Part of a small language model's weights.
Size: 13 layers, width 96, 2 heads of 32, MLP 256 ReGLU, vocabulary 5186, 2.29M parameters.
Architecture: RMSNorm before each block, rotary positions, no biases in attention or MLP, untied embeddings.
Training: a variant of Adam for these matrices, 115M tokens, 7032 steps.
Each number is 500 + 40 x the weight over its row's rms, rounded and kept within 0 to 999. Layers, rows and columns count from 0. Numbers have three digits each. The size before them is the row's rms in percent of the matrix's.

# layer 2 MLP down, 96x256, rms 0.128, rows 0-95, columns 128-191
095:536531448506502522579527494577435529575458491456521441441480516562486391480545449497526499521508464516408519487536484511554526500471575582528503530503513541556522569514555506499487542454480513
098:451494535495559524561464460483486550504473463383582472565523517451521479505489532449517491495474521499500457461481478480560581452466495439496478567571529562510451465519537448517483481499540494
098:483456504455438559528438487380489472526501586574469494488425525515512513518439516545470520498455463488457497457515552479541561518508502523500499564572460511494528463485561471408450504534509460
100:447492469477501513467555485541503552583523421496495504532538451434548450442490563520509491514554492490584484536482533520458509493536465450504524532464494478504547440480512512513506547408463519
096:477469522481498498561470519437556478441541496595511452477481566508537404556427465512539532500454371532503496530470526523573562466501472471513497484443508513537454517493503517506569507490534540
087:504504397479500497510506484480564497549533436508539533558456396528544490601476476566517473577515545515436479504481551582492431475441444446515437480463545448514579465516489530473490487433465486
090:515467433460512500587403496446478613459509504497488538527458457431474494426520535571508471504537483448480525529496491431547467543537531504482511525589469525489474442490490470510522516448506548
103:507489546545477559432442499480509503495509487486444489454480538502444447452491449379454515464500446485511506483448514437479514553563569573535503450562499548499546521469599508488475494458495483
101:511439476550519524577491488472481459507555494465538441551502508541465523569540498478532504497526451525552484425510518517501551530475555504528561453510496532556550440544512491485469524504492526
102:505492524484461495443511530432478542531511497425446557478529525494432568500546574505472512578515567512507473441463490456494547532478561426536503462474539546434487588544545459430523506511465478
093:467537382490425503477523458576513520429525541528555493561455412478522436473440536485524516494512519482521458497578480499493510469523499503579475448500501440432431501484525538551520574503506442
088:517520455444520476511483519454485535485509526562493458502516479413506545503497468425463518422479476506478538534502453483539473512484529466482518548472519473437412442517533492524463542527496497
095:517485494498535563426501489487472402490467502569495477547494548513481509539481484522421472540477495471476415506516478483435468504481566566454464519548519438483564468546535465414574425455511499
095:496519437528531589567517485570484407475541498552483488509470552520479541566523483529571473516561524510483494465561560517405512456548513506417498508466563462449562511497443549444466557431504500
094:508493501512511472495476508519506510505447508514545468542517421534519441443513463568512498554476436539532472512496488489493471435512469478515477512523446505534460443551494488451429500513504452
096:480452513542488428555525516520535518501483486507510480548589483509524519544482543509558569588472468497435536516497441435557498457507458538547522532508455457503494472472585573466526442517591559
099:481513546472502499517513455517553463525495559531524570548508547480519525497527563473486466474406525479580492516460558521458519478529488471489501534552513511494454557496542433492514508418540479
094:486447505513509556480512499507539440542547504467510559505525519474517452521507458440466480493449517487519514582445430412586554461494536522557520473528424478560528405476517467470473560574505496
096:476468451536501520552544480548510535478487466545536406479526545591527511540470535482499546493532518493448504570435485524457517532530542511506465532494500511456428552467509528501599527502541488
098:443543501535482499479479476515485504487548471520540501484471537475547520574456466487547502475536479477496475562450579523434529468500466451414503572521505467442479511473484556541486479459494540
090:546474503442420468463469478568487527568508498500503485480496581489489583494489580451563553553612498538558498453448542472551495527551505506453520497488451482505500544463550551456440454491465459
114:498494503556429537506530551600480496526519444546468496448511498552431499459471483560462538603541529523531396467455471512521471521553538532499456429511573448436520511496531561510454464499458533
115:520486487541474477526519500515519569475470439514506528429414491480494558505507579492642490487477487471471510516534466535458573463469450495510523520493474523569434458471502534522476509454512586
158:449525470552542495530488440441511504483551496477578440506452548468540476422518446497505515441489486527491511552498542437473508499412507458530535575449538552542483449506562463526529447432527485
095:528487595471510545562538515445506459450545504488443529482493427494476455471530449487493486468467511529494550466505494570447545503498590459504503490542516531524560495486500513468407541548524602
091:448468414541500521511522464454446487432486489463518504567565482453556464483438464491486461512547531552495499428499416535539481503451555472506527462499537530450515441476498504516445489502475545
090:473566534615518505481574476479493475488547574483522485502412493435495518521539462462523522445534523514556474483487527545511486531497465472464462533539454534576453548501451516522539401514532538
090:466435499496508418463493502535503510522563491559511463462557563554485506527507529500569490549511494508417495486493474600445489482482541478516494516480427490498419529553582537601497480567512547
100:477470544538457469460493481463440477461546446453453477476433416477518538455519528522455522442502553464559473562520482472483528529501515447445547524464559516501475463527509469524534550526489524
087:462471471471539584470487446519535420493511500395473501515451484516483498503516524518448509497504503564529616437514459467542499516512492491472517500524455517536534415546518510506495506513500577
093:491517600496537425456469466532512480516463521531549459415512481591449500506523486478526461480484517547463510467583558503530456521490569469492469494493448432513445521514527562552435481472528493
101:435513549536537467541457456561511592367456418532529479487509509420490411499504490566528481547466505478513507491505491442524490461476481521526487493461550503546520540537478523483482540489496527
106:490484506533569493508486443469504486494488481498585434451501532455507475461434501516485496529472575543498428575559518436439449483476512496512516560536546494530471496487537483528554480460496544
100:522487483531447498441552487514512586569484518493547471433531502517514581449449509508507536460472532467471517529483614508545462516482455556507599493502495547557439535479504509506541495492470489
097:493552440520495443473507490534505483508469441490496553475463498491452492511510519533442523453506458501475488531466514452448420561519545403487503482445555467423463404432470526460476452410473415
108:433519511596463473530459509544535471479477486474475507510450489511484478452462543519480532489525560405542469433512463475464508585537492455568462496433533513478424446424518515543497510511507486
114:501509468573505553485468547524436596514548508461502505490534516497439527529504541421539505544560479526487449440455508514491459476538455529457448479454502530558481524509546484528495458437512464
103:482541558539515475504489501506504561567531525505509509548544503433528547493447530548497499535480536485574519491576520432514498499489455491464551546479432490511511474498575493534540466470484451
101:515442483555478467506440478490491485339463481489473542528553525471510520526547481469476431543523465471531567457515490510530551551494484460533466510514520612530490508500475506439429535440514515
094:436440452437509524536532460509512506474577564547456525506525498511514494509514510484540471550552480565442454470507463418499517432537492495576566522445478509537532533555505523573448489518461501
096:471516512562543500457506461500494546477428460485484583531431476479553510545506519457504533456457470486481481474522454518478589522502538526542464507484472549548475543491485495421417513545467509
097:518486530444489486480435580564446509459509568453411565449507435477448527504523494451455492474497540520587511572546533540491486467488503471519536439502489539402547479480443497475513473508478478
114:515491461496566516511557456608530541450532423499509524526490475483466451523536476493541480503507531529550513515419453569549464479476483479509424558421486518569455550521501466608494423480515428
095:546443477611475426511514518502536540524480564490489506499458520512517519621513527504526444418524490514507507516510479533446496459562551513520501495576463486495514536478461556502444502483488557
093:488521413468464569505491538453521546452569525504473511521456507463446482533533481516463506518516505490502456521436515529487505437471495525516510527486584517467600540511515542454511492506459467
102:475527539466517481488495446494518455509459537609487526490500571487615508509475495488497514525474500463491472484546531517564509483537430480587531551548512482569477526450513503452488542476475508
099:520490428447492526468529508499493505521528512487514501492553539467480544434514524488489535501536587531549467611456482436560499495407453544469507484467510502443392563501501492520536521508463567
107:511510463470545631573493514510420449486504534479492457457543593507554528470510488431488494528499570500478428540425426463502530481504495502499508543489542453523538456543410471520454521493512509
170:497582470550537509519540458441474450548538451505542516544472556480509469512550474502524476427448551523455473514454508474531510512439510473488529522513521549504502471530494441516515509473465480
101:588548521529505523503434507450491449482518490524440412520500497573530497473488483519473522466506494490539526560550547496493497535511518534499517494493576542484516504503535508481517458456531508
092:517497520574491486454563571535527491529487500564467554496467524503481417522487558464471445545515582484488512465499481469494486563582584455421458505521467485494441534488560543535510487518499518
088:506554517509492460521452448502508532464509531501526522485575467483518531570455494448484461517441463468533515465485591542512402503532493510465526479584518461432490476500464531438488539507502516
086:560501462538463451483476532559468559579421519475534442422514495459495553526464540487446545503435453479508480476521590505458484483439556507488544482486474515553521489473573477488492494489464528
096:470470470385545515471498517509502432477475448537481414509457471553491427538535502514487462500374451561556558470467505529525472456506526522501439576527507466541574539467587496490495474527444495
095:475601489486525452496523499566529390531525509421514465522433554513511534493477464578582498447493503507516481484569502589494493492496530537479532509442562445442512492501534563497479525544531522
083:514502482513470508528416439508569516459479425542479558520588502492538517437469513447490513483498510455550450526503444484514505524476552444520498532468485481445509503522588462513474526508507427
109:521438575521499512504542546522424424473545462483466468505598510472496448464531492449438527480466523432487502455528488527463500494548517574463455450563508436446485536463537569627522439529509452
108:600420527511491502477507511507521530530474503544464508505470382534539506514467533466444536456508490499466538565468540435475456541490541455480518527451464510436486481517543517494425423488481512
093:437522477467509537491532520449461543555467459494495457469463511482464506462511447512505428585500464511485613487530461485547484466553550550440442492466524465463538513510495482477536497494508555
092:481564445383502538571464425494482484489490570529501475465521544553520532558433499527476516514483482457523560480545416547502499510525534595504523441548449471457496569550480511518459524470429568
093:555515442558491518546454490504553481498445464472502491467496431462460488464487519463546509506495544478536506542498548481539459445515446526522531493472477449485535451526456453521471470401533538
089:451488571586497478436439530499526540523511497586455509457548479505510510522437447424548514516564511481618494507516484518448534551556505501527500490497510508486472438487519440537469499432468536
091:558411540475491485446533528534475565594496529496522516533530470497505453542452494527476500485478400527479454474548588449587481483507471496452465477498509515455541556491527500521533485502475554
106:585434484468528584502478503483518525502538549419448519535522477480489507506493525464463515514475531470588488468531540488482514465496528486483462435554506488476516424519532521528432497489501455
097:482487443458482548528431514585479490512492549522535545553469472479518480479477528514485548568439485479535419458534375503497438506483425503516444521576489484448516538475493506507416494505495556
099:481482490499519491476456496492498514512519511406441419508416476511550416454557471543466422476474479442489568495424469449513545472456505503549498484524509527524476557448507425477482537409523469
105:457496516597549511438526458493535480431479457463523510495500498513562471477478513547416545553466506494526498527547468565477466526457538473570488538402559560511451484478518443430533520496525478
103:451537573545510509490492497487507543528519403519555504543525530513520470530515452469518423491476503500490517460521501546478498483499563490461513509505503496503496496512459508556504552596443409
096:480450522530558473573470495547502520482493449579537499471414508514531526475493490565500513504495491551461600462454514522510385474503506490464517520457508506510511492530468466467482516522485476
094:512475565570500398491485487560534568498506470550526507478552464455526470471503553498535546507523585498438474434463541423569506522465536459502543498534407482519499549478546506566521491529481416
122:518518576497398487517419542616457600541504493509483505493507489576423509542440483492544590565552508445517495509515510526510477463552521512485536425462525516508490482456526536426455525553510518
099:486483502508427429494524535505421540537501552474503561483527493500492629444499492481519498478510482558488570488473494463556476512523529492436538514501431509461484564486488509550555429482460515
095:473511533524497512511425475556470531478496548456504543504598459546433551504537519445494463539525409524514478432570502576527537528481530539489567557507492539534499513500431486529470487513469537
097:471497473580471523555469475478553472476537504462519487442464519511571459489458435554469517509435410450536527459460454514537484592520478465544523493532491448518537470474462509527507531559490499
103:485478548444450525471512526455558576472528561535470433475557506469469614495518481536513516527510546467544530489527540512421560472467511443501464548411485466557500545490469517415479522488490426
096:465413497443513509491476488537415432456534443537444532512439483505468609516427534508517551545572492434515483511496507461506446546561503509472502460504544483506429448470536499516499484502525494
089:520498525478516427520560491572414543575458541487546497519454559447540453431533521526491490482470521518559481486551496441459497445539551537478513534467605503557522506489497445419508499415471555
108:489449575395447424529459464542512528590523508491488492433538574478457520511486554436555504499464437491570438405542490514451514550479480519473557418517492514488488489478485463488431538557473565
095:479544413553521571509495482486521493475539516435545608523382549554533458585545472545491483463499569484435488573439504509461531487549490475528512532513465454468441485487480529468568508506568474
083:486509449401541501496486492581515447560439537580500554454542490583493502481401473436520508539457559505464526501495474513541461493536478478421552485527513537484485522482502474461529494470486513
092:501517517490521538490516554531486498515469488442378495473472475492453529560550452595511501496525426518500503613497554513521454536531530551488540525524576509537523461507493529517435479560504570
097:502535580553474464479483518508510459503542514487474463471515569521551459387509480532592492493431490520541478474508517550582529457548495554497577535461455551549469616471556488523485506525527449
105:507537458496524508480549537494493472488488486409547418476491480466449472516512510520506447528451430499515482516579425494504494560450574528475447520451508576467568487524452464521488435512538525
105:484451509545468467567503521532480551479553518505504529439448480493540472545514491536590498544513527462477464495499509501545514456481456425510510481524526529561490497482434517497400536526489502
098:538503509539449495537559563500498494514522502511490530535575451434432495478512539444514524531481477449429596497469541492524557519511483469434469467520553497474476468475525498524606470559498407
096:496504454594454461519499523562475507503497482518597510453428493544490436494437547458534553511522485489476551491437566481565489544483497502527453468479510484486479503514536500505497490464523542
097:549521473450520477491471494609452537539528541580491521451449470490536490509522473490551508532552496570637508441542481577533559525511483446507540446546481533504500503531441474542462509544500521
097:471531496519506452519552525501462535497524529464484651442488493483455497493520507466515512534520557515521519503498513572522505428488546565561450483502572553534475502488483475532536513559468553
092:483510465576565484490422485551502434423521461424516534546419448512498466528452581515507510509504547533524425576483442515506516450465447462495458544471484508488434445532489479455448535479497450
109:492522469418492528560453542482419503474505516498523511400445533524458508411530544453559536515572528527480474461618433469527513537516490485456491488523431488549494434476518503442509445471490515
094:513518486513492509563562555529539467513560479572481520523514510448507487485501563435514536443548464434563472542463509449502531465453569470422495475497547441483479480538430507542468485542474505
092:544470481509512536512596453562499477495475513527531474447481563474543500516476531462564502472561522526394447481506480498540463469474451485531613500484526508554476474485442512538566531459554500
096:534507502565481490436481510499502568419499559531506548476488486473475523517512533438479508491526512469501513440573508480588513479511521453506457509418519555538516561516497508494442519509483587
094:405489541444497559526489511523555470438540505448528522460393421523456438464537498442508492539433432561467477593613463525569544487503523493579489528493478510590504552501455498535431530529472502
094:536500546445514495567476475505552506508440511467496542546475399542525482586461496512540546531505582474506559524487573595543428502489543560498538510547485596491522552489447515436502485556539526
128:462501446468545480493508449447505519533490526486504483544488533449507493489540522506491435498557465553477474494442482487556505455492498410556538538535502489496526477572557500513462543488466504